Weights of a small GPT-style language model, trained from scratch on English Wikipedia.
Training: a variant of Muon for these matrices, 663M tokens.
Each number is 128 + 24 x the weight over the matrix's rms, rounded and kept within 0 to 255. Layers, rows and columns count from 0.

# layer 7 MLP down (transposed), 768x224, rms 0.0725, rows 83-122, columns 56-111
[[111 128 126 104 136 125 155 103 127 134 130 141 131 143 115 101  73 104  92 126 140 130 154 170 114 128  68 135 111 143 121 119 115 146 127  90 164 106 125 120 144 139 116 151 147 114 145 139 168 121 161 137 131 122 100 158]
 [159 156 128 113 134 144 140 141 135  96 154 143 147 149  96 139 125 165  74  82 145 174 136 109 153 124 111 104 142 152 110  96 140  98 128 177 150 130 133 102 107  88 103 125 125  93 126 118 133 169 126 128 150 131  97 100]
 [129 102 153 113  80 123 110  87 135 133 153 108 114 135 110 126 117 160  95 139 127  84 147 113 127 137 146 134 149 140 139 100 151 173 135  97 107 156 114 111 113 135 129 163 141 144 157 155 112 151 116 107 124 146 113 138]
 [148 135  87 117 115 108 110 111 144 176 113 134 112 151 114  90 166 134 115 126 117 117  85 101 135 124 145 109  88 105 116 137 116 151 122 116 115 130 114 131 127 117 152 116 139 132 139 121 118  76 145 157 175 167 158 113]
 [115  97 147 126 143  71 110 139 118 141 102 150 117 108 175 133 137 159 109 143 142 135 144 162 155 139 121 138 104 186 122 131 119  97 113 133 101 139 105 109 117 140 144 131 112 145 156  87 120 115 127  93 113 123 121 118]
 [112 124 119 116 124 123 125 130 128 149 112 151 154 147 145 149 196 107 105 137 109 129 134 132 107 127  91  84 133 135 150 122  99 132 142 132 124 131 123 166 123 124 113 103 108  63  74 118  90  98 121 101  98 104 117 133]
 [127 161 127 124 129 128 123 163  92 150 163 122 109 127 130 153 133 132 145 133 107 146  69  90 161 104 130 117 136 153 134 145 115 132 160 129 114 114 117 110 121 134 142 112 118 152 136 127  71 123 124  98 128 175 100 132]
 [132 120 148  96 150 113 125  95 118 146 105 103  91  89 111 143 151 157 118  97 129 115 103  54 127 105 144 122 105 148 153 112 158 143 110 121 153 172 104 111  80 145 118 132 120 116 124 156 124 111 171  94 138 109  95 143]
 [125 120 163 127 152 103 121 145 161 146 129 155 107  90 135 148  59 127 128  71 158 122 104 142 161  81 137 131 101 162 123 141 148 127 145 130 125 100 137  86 139 105 124 122 118 136 113 136  93 131 136 141 102 157 153  86]
 [113 126 134 100 156 135 135 144 137 162 141 102  98  95 122 108 129 168 145 123 148 143 147 125 180 143 143 132 165 114 116 133 146 123 117 174 164 118 146 158 133 110 127 118 159 119 142 142 127 145 139 129 137 134 156 128]
 [118 115 162  92 124 139 107 148 160 136  96  94 146 154 129 158 158 175 125 142 136 145 129 166 117 142 100 118 125 148 127 102 146 113 186 105 126 128 140 154 144  97 119 130 101 101 133 149 147 117  77 175 157 123  93 131]
 [141 163 128 129  98  83 115 130 113 194 110 137 141 101  96 103 109  88 141 142 144 129 137 139 144 133 100  90 150  99 145 125 131 131 150 139 134 150 135 155 121 139 133 150 144 149 122 129 124  89 178 124 126  89 120  87]
 [187 147 114 150 138 115 162 175 120 142 143 106 174 110 109 106 161 109 130  90  81 148 125 127 136 115 117  99 129  82 132 105  96  88 124 129 103 140 117 135 172 123 142 117 168  99  96 113 111 148 143 139 129 164 131  83]
 [133 153 156 123 148 147 116 114 139 111 131 117 102 158 123  89 144 142 166 133 145 170  88 123 169 175 125 112 151 135 111 119 136 118 169 126 144 122 158  86  97 174 134 130 132  35 101 134 129 132  90 114 115 184 141 167]
 [109 114 120 127 130 109 117 120 131 110 149 100 177 115 152 114  88 101 117 122 121 140 144 141 190 171 164 139 121 153 158 115 125 127 156 126  93 116 133  95 141 119 151 111 116 126  86 125 128 127  79 136 161 167 103 153]
 [136 163 170 124 123 144  93 120 130 134 163 164 146 100 116 126 159 152 123 149 142 125 115 144 129 123 143 150 114 153 112 124 150 118 122 136 182 155 119 164 111  91 132 124 105 183  87 117 147 172  82 132 138 106 127 113]
 [138  51 161  74 124 110 158 125 118 148 154 132 156 104 110 154 163 122 140 144 127 128 149 134 125 100 121 116 159 111  94 195 132 186 148 146 137 171 152  79 117  99 103  91 108  97 117 127 163 126 125 121 141 106 152 126]
 [137 123 140 122 180 158 105 124  98 115 117 118 137 124  88 159 201 128 116 142 120 221 121 140 164 128 111 118 125 132 139 137 107 130 153 106 123 135 106 140  75 163 167  84 150  81 149 106 141 186 129 163 130 138 149 145]
 [122 161 130 106 123 160 140 102 132  99 135 111 111 199 118 154 101 144 142 104 133 116 125  96 117 186 123  82  99 143  71 130  96 135 123  98 116 127 133 156  79 171 120  93 100 109 138  99 157 156 150 179 148  93 170 170]
 [128 148 109 158 168 108 124 136 124 101  67 138 139 159 102  75 115 153 142 110 149  94 133 154 126 170  97 113 142 148 130 130 141 112 154 136 102 142 124 127 177 104 127 123 132 113  99 139 123  82 133 139 153 110 137 139]
 [120 150 164 106 162 124 144 100 100 125 155  81 115 148 124 148 133 149 131 112 153 141  61 123 165 141 100 129 144 153 132  89 137 117 142 143 175 130 113  97 118 107 161 145 104 124 110  87  90 133  78  87 168  99 132 174]
 [123 146 116 142  75 104 133 115 152 113 134 107  96 145 136  80 132 126 115 160 125 106 140  77 109 130 102 171 144 108 157 129  63 133 152 144 146 141 120 139 110 123 119 140 153 168  92 145 134 147 131 140 132 148 128 141]
 [ 98 126 118  90  88 107 126 139 113 116 126 123 111 118 142 140 147 137 148 112  99 129 183 173 142  82 124 119 103 104 165 145 151 128 123 104 139 147 160 149 105 158 153 138 137  90 164 125 126 116 117 109  87 155 131  88]
 [107 117 131 129 104 145 134 119 137 153 133 156  90 148 134 100 151 101 113 146 138 187  93 171 125 121 104 115 126  89 107 113 150 147 148 127 124 178  74 153 157 132 125  96 129 134 160 100 166 138 106 138 133 117 103 139]
 [ 95 104 160 107 138 136 132  91 115  98 173 151 110 104  97 139 134 149 128  75 134 138 162 150 136 150 110 131 114 170  98 148 121  87 127 141 159 121 117 118 162  88 112 120 167 207 140 138 168 180 113 116 101 151 169 122]
 [143 112 144 183 148 118 105 123  94 133  95 116 124 110 151 107  82 111 148 155 130 128 139 101 191 127  98 162 128 148 160 146 114 131 119 143 116 129 139 116 111 110 141 137 140 176 130 107 108 135  67 117 123 123 111  79]
 [186 150 164 115  98 127 150  92 148 100 115  87 130 142 109 115 158 141 174 144 140 129 147 158  97 122 119 148 112 146 126  96 165 142 136 100 134 138 120 102 136 162 103 124 129 104 117 126 107 165 149 121 124 162 129 157]
 [168 107 159 114 163 168 154 168 110  87 105 157 137 191 143 116 109 111 126 114 157 112 114 102 142 162 137 163 132 152  93  79 158 130 143 146 127 141 143 121 148 153 119 108 127 155 141 108 136 114 105 174 119 146 127 118]
 [111 110  90 116 119  94 156 142 136 126 101 116 104 115 164 105 125 119 112 145  92 105 138  86 156 160 135  89 121 115 131 144 134 141 152 127 160  88 137 119 156 128  70 140 117 128 138 101  98 150 123 116  92 113 118 141]
 [148 103  94 120 118 160 122 138 141 127 141 153 124  62 158 148 108 153 117 144  61 134 111 141 111 111  89 151 138 132 114 166 103 118 124 118 172 108 134  83  94  85  91 137 141 125 121  95 193  92 149 146 138 114 141 162]
 [138 123 156 129 124 124 180 172 166 134 122 105 120  87 117 142  99 135 186 139 139 129 142 117 149  96 120 157 156 102 101 115 153 128  98 123 103 101 182 117  58 102 149 176 128 105 102 106 153 120 108 160 160 149 133 128]
 [122 168  87  81 199 129 126 119 126 120 134 116  98  98 109 113 157 103  96 158 136 102 147 121  88 118 123 146  94 135 111 120 122 123  94 142 125 157 148 140 144 125 150 153 109 148 126 103 123 118 162 126 126 112 150 108]
 [ 82  89 104 117  86 115 123 159 124 145 149  83 133 130 116 150 105 127 128 175 118 121 122 136 121 137 153 146 186 138  90 149 159 107 142 129  80 109 118 136 127  84 142 142 126 172  75 128 122 132 118 124 116 148  94 102]
 [ 93 152 111 141 105 130 136 128 129 117 140 151 114 140 127 168  94 128  98 105 166 107 124 134 129  86 130 111 111  81 106 162  83 160 110 128 152 116 120 165 135 114  97 105 135 105 150 131 158 164 152 116  92 112 100 136]
 [126 138 130 139 107 107 138 166 140 105 103 137 140 107 177 119  96 117 107 136  91 119 148 106 103 113 169  95 130  80 166 157 160 130 125 120 129 139 100 131 116 131 115 110 165 156  99 136 114 108 140 137 119 107 171  97]
 [118 146 124 112 113 127 177 118 133 127 124 155 134 108 119  81 142 130 166 102 102 107 151 111 136 101 163 139 121 153  92 139 102 120 108 125 170 161 154 114 132  66 157 121 182 134  89 107 135 113 151 114 127 137 135 123]
 [154 148 146 153 140 172 142  75 143 138 140 168 132 138 101 105 142 116 113 146 141 122 120 192 135 154 146 143 128 178 105 131 135 133 137 118 137  91 160  99 102 115 119 146  95 141 115 148 110 111 104  94 100 139  83 137]
 [131 134 131 110 113 118 133  82  83 113  87  71 131 179 114 137 121 129 123  79 158  79 139 131 106 118  98 155 124 116 126 125 133  75 107 123 201 138  90 113 128 118  94 119 137 188 175 107 111 111  86 140 132 100 132 141]
 [130 104 109 120 117 126 126 154 142 156 152 107 166 121 149 128 106 123 134 114 125 104 128 133 149 123 126  91 138 146 147 105 117 118 112 137 131 123 123 127 111 133 127 150  96 159 142 109 100 131 130  97  95 155 130 135]
 [104  47 153 177  83 125 176  98 113 100  94 123 109 136  99 174  96  91  98 118 115 114 142 132 128 169 132 108  89 139 122 109 128 151 115 148 137 109 167 159 120  98 123 104 133 103 135  78 105  96 132 136 144 137 110 138]]
# layer 7 MLP gate, 768x224, rms 0.075, rows 84-123, columns 56-111
[[119 102 131 166 166 152 111 139 126 109 158 181 100 159 108 109 149 112 106 119 110 124 134 118 147 150  89 122 125 171 119 151 167  97  86 122  89 111  72 129 131 110 139 106 162  91 125  96 153  97 116 114 106 124 151 179]
 [120 131 155 169 165 105 153 130  95 162 127 125 147 109 101 138 165 144 139 130 154 123  93 142 145 108 139 117 110 120 114 185 147 171 126 119 149 150 101 134 109 156 109 100 141 107  62 143 104 101 118 113 152 187 145 150]
 [149 106  89 115 147 106 164 136 100  88 124 179 159  72 151 134  78 149 129 151 119 137 123 150 162 153 111 133 132 116 100 142 162 118 113 145  97 128 158 156 128  94 163 110  85  97  88 137 133 110  92  95 108 137 125 187]
 [135 143  96  31 129 110 101 128 110 113 114 154 141 165 138 126 116 121 150 169 128 142  90 103 115 132  92 154 112 118 162 112 115  95 123 144  98 110  73 101 162 109 152 126 178 121 115 121 135 120 111 115 129 138 143 145]
 [136 129 118 119 116 121 125  99 104 125 118  91  91 147 107 140 127 137  99 109 146 124 119  83 131 131 109 101  98 144  98 104  56 101 114 141 149 145 148 124 176 171 183 143 146 128 125 118 129 143 120 148 102 142  92 132]
 [134 100 102 164 115 109 118 101 147 131 135 136 164  88 138 153 144 143 143 133 107 106 168 124 100 179 133 134 107 137  42 154 155 130  93 131 132  82 114 122 108 115 179 152 139 167 140  95 136 140 148 158 113 111  83 154]
 [153 147 123 114 163 185 119 123 129  88 141 111 136 135 134 118 140 106 113 129 146 131  84  95  65 122 112 129 136 129  94 109 137  94 100 158 119 149 127 151 133 128 121 176 123 125 147 129 124 169  90 130 112 142 140  95]
 [130 117  89 157 174 163 135 150 160 148 152 179 141  95 164 137 117 153 136 139  77  97 141 147 139 102 149 176 176 109 124 140 136 120 126 130 127 131 138 145 167 155 186  99 138  82 107 136 150 168 142 132 116 123 162 142]
 [ 84 134 126 138 163 146 157 122  78 122 158 125 130 150 105 130 123  78 109 157 167 120 133 102 112  80 104 129 135 123 126 129 120 152 164 190 119  77 104  97 129 127 108 114 131 124 127 123 117 145 112 141 131 107 115 173]
 [101 165  99 126 138 154 121 142 123  95 171 118  92  92 131  99 132 111 144 120 133 105 142 141 106 110  95 182 155 124 120 158 126 140 175 169 113 126 155 118 139 166 125  95 136 133  98 148 114 126 149 130 133 119 149  95]
 [148 145 139 137 165 118 123 167 107 103  75 146 170 123 137  91 117 116 171 153 146 143 121 164 149 142 155 150 117 122 133 143 141 119 134 132 124 109  98 150  73 127 118 125  77 128 148 147 135 111 142 114 120 108  74 119]
 [116  77 105 143 133 139 148 133  98 110 121 130 143 151 141 112 116 138 116  95 129 161 125  77 145 132 110 124 116 131  78 141 134 178 146 175 142 113 143 120 140 122 134 136 122 163  94 128 138 132 158 123 128  92 154  83]
 [147 109 175 159 113 121 112 111 176 129 117 124 118 106  92  89 123 143 134 110 137  99  76 145  93  84 149  75 147 175 173 155 139 149 143  93  84 139  84 156  98 129 112 130 126 113 137 116 133 126 120 104 124 138 102 126]
 [117 134 147 142 145 120 145 164 141 123 103 121  93  51 149 120 146 162 138 116 113 149 107  70 100 180 115 142 120 130 110 122 106 128 150 179  89 131 157  62 114 141 121 126 112 106 108 117 156 134 133  79 132  92 165 117]
 [134  86 105 108 125 103 106 119 108 123 161 124 111 111 139 151 147 119 136  70 133 113 157 144 184 140 140 148 107 100  97 120 133 159 120 141  94 120 135  95 164 129 117 112 129 150 159 132  89 116 121 156 110 133 124 115]
 [109 137 165 119 136 122 141 114 134 124 145 167 133 146 124  77 129 124 131  90 163 139 119 107 136 158 122 127 111 149 137 197 133 112 110 134 115 126 126 162 140 151 156 124 153 146  99  91 105 143 152  97 122 166 133 166]
 [116 118  88 169 141 139 137  87 123 140 136 132 165  97 117 131 140 122 146 163 111 147 134 101 140 119 162 145  95  94 116 171 122 150 101 130  94 135 110 123 139  65 139  95 136 121 121 112 130 169 111 150 115 154 167 176]
 [142 129 109  63 124  76 107  93 123 166 110 132 134 105 165 147 126 148 138 117 120  98 117 145 136 136 144 141 123 142 145 122 131  85 131 136  88 159  80  92 144 105 134  94 128 131 125 194 134 115 117 166  75 173 131 138]
 [162  73 121 108 125 141 154 127 109 163 156 139  91 118 104 151 106 112 116 100 164 137 119 152 150 130  87 161 146 114  74 142 138 138 151 127 146  89 120 124 113 106 139 118 125  80 165 115 130 131 125 133  96 154 101 143]
 [ 99 174 164 135 131 140 144 112 119 174 111 117 117 150 133 145 130  98 133 128 145 130  92 119 121 140 116 159  99 141 126  98  98 116 128 112 129 125 115 137 132 162 116 103 150 133 136 130 157 113 130 108 179 107 135 123]
 [141 151 165 127 135 131  86 130  96 148 102 116 131  77 122 172 103 112 141  99 134 148 126 107 147 129 117 151 121 132 110 128 177 178 126  94 118 119 158 140 119 154 154 137  84 127 167  72 107 115 143 120 100 147 152 127]
 [169 164 122 165 135 142 126 162 100 134  92 138 144 183 114 114 113 167 133 150 126 153 128 120 170 110 133  96 112 142  90 197 127  68 113 107  95 116 137 166  95 162 132 110 141 133 173 118 104 113 134 150 106 104 145 137]
 [ 87 181 142 130 122 135 137 145 164 144 143 115 108 136 153  71  56 114 187  98  92 164 132 125 144 117 142 146 123 123 139 137 159 114 103 138 105 145 125 122 172 127  95 101 145  74 144 183 162 103  98 115 151 128 137 110]
 [116 162 120 114 134  91 144  91 157  78 145 146 176 121  99 134 164 132 158 113  97 126 138 113 123 154 120 170 139 156 152 122 100 104 141 100 135 146 130 151 119  94 158 171 142 160 147 159 106 137 123 162 120  77 115 141]
 [122 143 138 128 138 139 133 106 117 120 139 153 181 177 154 138 160 152 108  78 124 141 155 136 144 112 159 107 156 104 154 138 103 136  80 118 148 139 125 130 105 120 148  94 138 112 109 116 122 121 146 143 126 132 110 124]
 [165 150 152 104 118  93 148 140 125 121 120 109 102 129 108 122 107 112 104 133 152 155 125 126 111 154 118 125 140 120 136 156 149 125 166 120 143  50 148  87 140 163 135  96 131  92 139  98 118 146 140 125 136 169 111 118]
 [121 123  94 152 176 133 194 127 149 163 121 154 150  79 112  90  92 126 133 137 102  93 113 122 121 108 123 131 161 112 119 150 157 158 150 113 139 118 134 136 125 146  88 142 117  84 175 101 128 151 125  97  77 103 131 115]
 [148 120 118 135 127 141 160 160 122 129 122 123 103 174 170 119 111 145 105 135 143 136 134  96 131 175 151 136 128 104  92 124 164 133 143 145 140 126 127 144 108 175 133  93 126 107 133 129 131 137 117  98 147 126 170 131]
 [129 151 135 127 105 142 120 106 109 153 100 114 174 121 149 115 162  71 150 111 134 135 128 132  61 124  95  68 147 132 147  92 122 110 128 100 141 122 154 125  85 100  96 105 113 162  94 138 106 131 141 112 139 104 101 191]
 [142 129 114 146 128 116 109 103 123 192 142 157 119 160 112 151 120  92 161 152 127 105 147 165  78 142 125 138 168 101 107  78 127 119 132 128 117 108 107 114 139 164 112 148 170 111 136 150 138 155 110 117  85 107 114 145]
 [115 148 139 116 168 161 127 105 105 139 116 113 118 139 100  87 134 129 142 104  93 146  78 140 129 119 139 141 149 115 127 122 147 129 119 157 121 150 148 144 133  99 142 112 106 137 180 108 100 146 109  94 105 130 132 110]
 [120 110 129 134 123 132 167 155 154 134 106 124 115 148  93 132 157  85 120 105 155 117 108 165 140 113 141 130 114 122 109 109 107 127 188  84 108 152 138 137 108 162  58 112 168 116 104 123 122 163 149 144  97 146 126 112]
 [151 117 114 160 141 140 129 154 140 117 119 152 178 133 145 128 150 154 101 121 104 149 111 124 109 133 167 115 111 133 169 107 125 137 118 131 101 137 122 127 114 149 148 162 147  90 104 109 161 134 139 104 140 106 110 123]
 [121 124 144  99 104  99 164 104 120 107 165 171 128 139 133 135 134 134 119 158 136 148  98 104 132 146 100 143 103  91 144 102 159 123  98  89  98  91 153 118 192 157 113 119 112 133 146  86 163 174 143 116 119 163 148 129]
 [171 105 141 141 120 117 164 134 110 128 125 133 122 106 141 115 145 142 129 102 117 113 127 110 118 136 129 134 147 136 131 141 136 108 116 140 166 111 113  90 116 139 142 143 151 143 113  51 102 149 105 149 154 161 104 144]
 [ 87 114 141 153 170 107 144 145 132 166 112  90 153  94  97  96  97 105 166 133 114 100 128 169 131 144 138 128 137 138 116 139 154  91 145  93 128 107 155 118 178 139 158 152 144 155 129 167  88 150 119  83 116 133 162 185]
 [104 153 194  88 100 131 117 157 120 132 150 107 140 119 135 133 144  78 129 109 145 124 110 112 124  73 133 103 121 101  90 128 149 122 152 135 122 163 136 123 183 161 166  99 166 116  91 135 109  96 115 140 112 127 126 137]
 [145  85 174 122 160 146 146  77 110 105 100 126  75  72  92 131 150 142 109 108 106 153 148 125 119 172  90  80 141 155 152 116 146 142 104 155 112 141 162 127 135  72  88 138 132  83 118 129 144 108 151 175 110 161  78 150]
 [144 141 166 122  98 139 114 161 113 133 146 111 106 145 125 136 128 126 101 102 138 107 111 135 167 119 118 140 171 126 137 122  97 131 126 101 136 107  93 143 164  99 135 122 138 172 164 139 129 126 146 136  90 143 129 134]
 [146 117 123 138 114  91 133 138 128 119 144 159 121 106 131 117  62 145 109 121  82 145 117 120 112 156 125 117  85 112 101 121 105 102 153 111 160 101 172 166 134 164 147 165 108 129  89 160 126 107 121 142 146 169 146 124]]
# layer 7 MLP up, 768x224, rms 0.0785, rows 84-123, columns 56-111
[[128 130 126 181 127 132 162 130 115  71 118 126 148 131 111 154 102 133 111 125 114 107 170 192 113 135 114 112 122 126 148 122 108 167 177 139 156  79 151 112  80 117  93 112 138 125 193 149 114 133 131 151 119 131 122 124]
 [144  93 114 135 118 151 102 155 128  99 149 141 127 164 136 136  90 165 142 129 140 151 172 130 141 145 141 138 136 149  90 112 120  97  89 122 146 164 136 169 135 132 105 138 101 118 118 126 136 145 156 152 118 136  84  99]
 [ 98 110 141 116 107 107 152 155 146 170 134 138 163 119 120 144 130 119 129 141 128 107 150 129  85 134 159 121 110 116 175 105 119 118 114 146 139 130 119 112  91 155  84 117 132 129 143 116 103 151 130 177 145  91 163 128]
 [156 145 150 104 115 114  89 100 169  84  88 115 130 144 154 125 101 122 117 123 140 103 130 113 154 122 110 120  61 158 109 163 161 114 109 106 116 161 103 119 125 141 105 148 125  84 165 121 148 179 120 143 109 122  80 103]
 [105  97 136 123 141 146 135 154 131 126 110  94 174 119 106 111 116 136 124 127 147 143 157  90 121 114 148 183 123 136 144 142 126  96 124 177 115 123 138  96 161 135 123 111 112 127 154 134 141  97 125 146 171 147 128 145]
 [171 128 151  99 137 142 147 103  97 140 113 139  94 146 172 100 148 145 141 127 168  76 136 103 102 123 112 171 130 163 137 126 140 158 143 102 158 161  91 136  98 130 136 120 136  61 113 153 162  62 117 118 113 126 147 161]
 [ 97 139  93 132 159 180 144 148 136 108 126 166 148 169 118 134 115  76 127 151 165 164 148 175 159 162 187 120 163 130 154 190 134 136 115 142 143 109  99 107 175 136 151  69 125 118 129  76 132  97 141 166  91 106 125 142]
 [152 108 141 103 157 139 134 139 138 116 126 147 183 131 121  99 158 139 108 130  81 167 130 114  85 136  99 106 128 102 147  84 111 145 135 115 152 104  94 162 170 139 116 143 125 111 139 140 153 128 144 110 142 122 136 147]
 [149 141 141 120 108  99 106 140 143 108 144 141 101 126 127 148  96 186 119 148 108 147 115 150 150 156 109 104 181 140  84  93 163 112 145  88 118 110 114 147 131 114 120 129 129 156 144 129 159 144 140 152 169 144 117 130]
 [137  99 137 122  90 173 132 132 159 175 190 121 107 134 126 125 152 125  99 108 141 150 124 107  82 129 104  97 131 160 155 126 174 100 116 113 161 124 136  95 160 112 146 187 126  75 124 128 155 148 124 156 114 115 108 134]
 [154 121 131 143 134 108 122 127 109 156 135 104 138 160 101 196 120 124 135 166 175 154 141 123 110 184 117 120 134  95  86 121 140 144 103  66 101 121 138 141 140 103 112 157 127 167  92 154  76 113 127 122 166 151 128 132]
 [149 105 118 100 165 128 114 127  91 127 142 131 153 112 136 106 134 183 138 120 122 171 107 118 138 161 149  89 176 124 122 119 145 131 129  90 121 148  82 153  65  96 139 147 119 103 141 132 117 102 124 139 155 129  86 112]
 [183 147 134 107 121 156 142 109 118 116 163 142  96 152 113 147 122 132 127 105 125 105 137 130 113 126 143 152 115 154 136 100 109 149 152  96 147 145 167 181 118 113 112 113 134 117 113 136 155 146  89 142 145 107 128 146]
 [154 158 140 144 129 145 110 113 122 139 130 128 126 108 161 150 144 149 104 174 132 164 101 126  81 149 169 126 101 145 130 160 118 111 126 151 143 159 123 146 131 113 112 129 106 116 132 111 166 140 144  99  85 111 134 145]
 [126  91 114  95 154 140 166 121 123 100 112 149 108 166 165 157 129 118 106 149 133 120  82 147 129 139 143 139 117  64 158  88 125 121 123  90 124 159 116 160 110 155 117  79  65 105 111 129 128 136 112 128 154 101  92 152]
 [127 117 123 141 118  93 144 134  97 118 140 144  96 113 139 126 186  95 139 144 150 140 148 146 161 112 150 110 145 136 100 133 148 190 160  87 134 152 131 160 135 144 137 161 164 166 149 122 128 154 130 111  83 107 109 156]
 [122 130 121 122 153 131 155 149 158 159 127 113 112 132 152 129 143 134 129 160 162 115 191 131 172 106 115 103 134 147 126 124 169 126 133 152 131 129 126  99 111 112  96 139 144 103 198 132 169 121 141  91 155 104 143 111]
 [120  93 110 140 113  93 147 152 112 152  80 147 146 100 159 133 140 119 122 127 127 137 169 147 116 120 151 125 114 151 146  67 161 109 150 130 117 133 130 135 111 159 146 118  85 130 121 126 125 160 116 108 136 154  95  96]
 [ 78 141 148 141 143 110 120 166 141 141 118 149  94 110 156 113 130 110 110 105 154 136 133  69 140 157 107 112 148 181 112 145 130 118 117  83 129 168 124 147 133 118 148 119 121 109  95  97 135 140  83 128  94 140 130 148]
 [ 99  96 147 104 102 121 108 126 158 134 154 146 129 121 103 118 158 112  89  94 136 151  75 153 162  92 125 102 115 165 187 120 159 109 157 156 152 101 112 130 134 131 111 130 127 117 140 147  96 151 132 167 152 119 175 152]
 [106 100 135 150 146 129 170 133 102 164 124 161 140 124 130 103 140 119 107  99  85 125 118 145 141 146 131 133 162 103 153  94 144 135  77 113 129 120 140 156 108 121 127 197 132 105 159 151  97 151 128 140 129 126 137 154]
 [136 105 115 139 142  82 145 155 167 110 119 155 152 176 175 138 117 160 107 129 111  97 154 134 149 116  68 130 122 127 125 123 152 181 114 108 180 157 103 115 147 140 102 167 104 141 154 139 142 149 143  71 106 145 102  87]
 [126  91 119  81 145 126 156 167 110 114 130 141 154 217 146 155 126 136 114 119 106 121  93  84  87 138 101 114 180 108 172 108  43 134 145 137 146  99 128 141 128 147 102 170 153 132 116 108 132 136 127 113 129 140  97 105]
 [104 108  92 109 130  82 145 154 130 120 129 115 127 146 132 118 170 116 132 152 143 115 118 101 162 107 145 174 122 134 147  84 155 156 154 125 179 152 132 147 113 135 163 180 108 140 124 124 136 134 138 162 127  97 146 156]
 [138 108  98 142 126 141 160 112 126 147 145 101 164 130 141 125 123 103  88 144 127 131 103  83 155 115 147 121 131 123 122 130  83 118 113 126 129 153 110 172 149 158 177 129 104 120 132 113 111 119 108 125 162 107 109 152]
 [164 139 103 137 137 128 105 103 138 169 101 147 165 148 129 105 119 122 156 157 159 137 173 109 175 146 133 124 107 148 122 115 100 170 126 150 127 159 143 149  90 126 108 129 139 129 106 168 129 122  87  80 127 163 130  80]
 [111 127 135 116 117 171 174 120  67 142 166  82 181  92 131 113 134 134 114 138 139 133 179 116 141 104 127  57 150 102 137 124 122 179 103  91 102 133 158 107 129 100  94 139 120 144 113 173 121 122 115 134  77  85  94 111]
 [112 123 125 152 144 171 123 156 135 121 125 136 130 137 108 143 116 153 144 146 127 143  94 124 134 126 116  71 106  92 139 103 184 112 131 112 146 106 106 122 113 156 128 132 143 107 143 157  97  96 122 142 135 114 126 138]
 [ 98 154 114 122 157 161 153 119 113 110 123 133 150  83 132 115 111 123 160 125  90 104 169 110 123 110 117  92 141 162 134  95 112 166 110 122 122  97 103 154  78 112  67 108 145 126 135 130 123 155 154 154 170 117  69 163]
 [ 86  97 126 133 106 131 120 144  98 154 146 149  88 138 110 131 127  79 142 139 133 105  93 109 134 153 146 148  86 103 123 142  84 110 145  88 102 169 120  94 152 144 111 147 110 124 135 121 126 104 167 123 121 151 114 168]
 [132 123 136 117 149 118 122 168 137 129 132 131 116 132 144 125 106 168 112 115 102 149  86 151 119 122 150 109 140 150 154 168 123 110 120 131 149 136 164 146  96 100 106 104 149 148 116 163 117 136 142 149 114 150 136 144]
 [ 72  97 150 112 103 163 156 112  99 164 141 126 126  95  99 119 159 129 154 152 131 108 131 109 123 107 117 131 161  92 156 123 114  89 142 171 123 159 122 113 157 132 171  96 128 158 127 108 101 147 121 103 123 147 144 117]
 [133 125 130 130 144 117 138 103 101 100 109 117 157 128  95 107 139  77 129 110 111 162 113 118 111 155 119  99 133 167 147 138 163 128 122 131  97 122 125 127 125 122 146 141 136 105 110 127  95 109 124 102 131 120 144 114]
 [108 114  95 121 112 114 130 163 161 132  90  72 108 112 102 172 103 118 112 135 140 101 121 103 140 116 107 144  82 147 124 149 118  69  90 118 150 138 138 143  98 103 111 171 120 137 131 115  91 168 138  77 138 142 153 124]
 [ 98 124 137 128 135 102 186 128 123 138 159 139 110 130 115 106 142 126 151 138 111 149 129 138 104 112 101 140 109 124 131 110 163 131 146 166  99 149 112 135 108 139 104  86 101 137 123 158 150 128 128 122 155 133 105 131]
 [150 123 126 160 114 109 131 155 115  84 107 154 153 161 123 160 148 114 123 141 107  97 146 125 118 133 120 153 141 119 159 164 125 150 112 135 122 150 134 136 111 101 156 161 102 131 127 141 183 122 107 136 153 143 101 134]
 [160 141  99 149 118 137 132  77 137 127 127  88 133 141  76 129  91 125 152 155 153 153 174 170 184 143 135 121 136 129 138 111 143 116 121 152  84 124 162  98 174 103 132 118 114 154 136 140 158 115 102 170 139 131 133  65]
 [ 58 134  72 131 177 107  99  72 140 105 121 137 117  98 124 151 125 126 100 159 141 124 122 120 131  93 121 203 114  71 122 111 113 121 123 129 114 104 138  75 142 119 128 123 177 111 123 112 131 127 158 145 153 135 117 138]
 [135  90 153  89 166 112 152 133 139 146 145 144 133 108 132 121  97 117 171 134 140 135 145 122 123 134  99 116 112 169 116 167 148 123 124 150 109 145 143 138 124 129 142 133  96  97 154 171 164 180 107 117 126 132 150 144]
 [110 137 134 129 184 197 128 120 119  94 140  94 132 141  91 116 147 131 161 125 102 130 160 104 131 156  88  79 122 136  87 146 144 188 102 116 141 154 159 122 157 115 121 119 153 152 123 139 162 163 103 126 143 127 139 153]]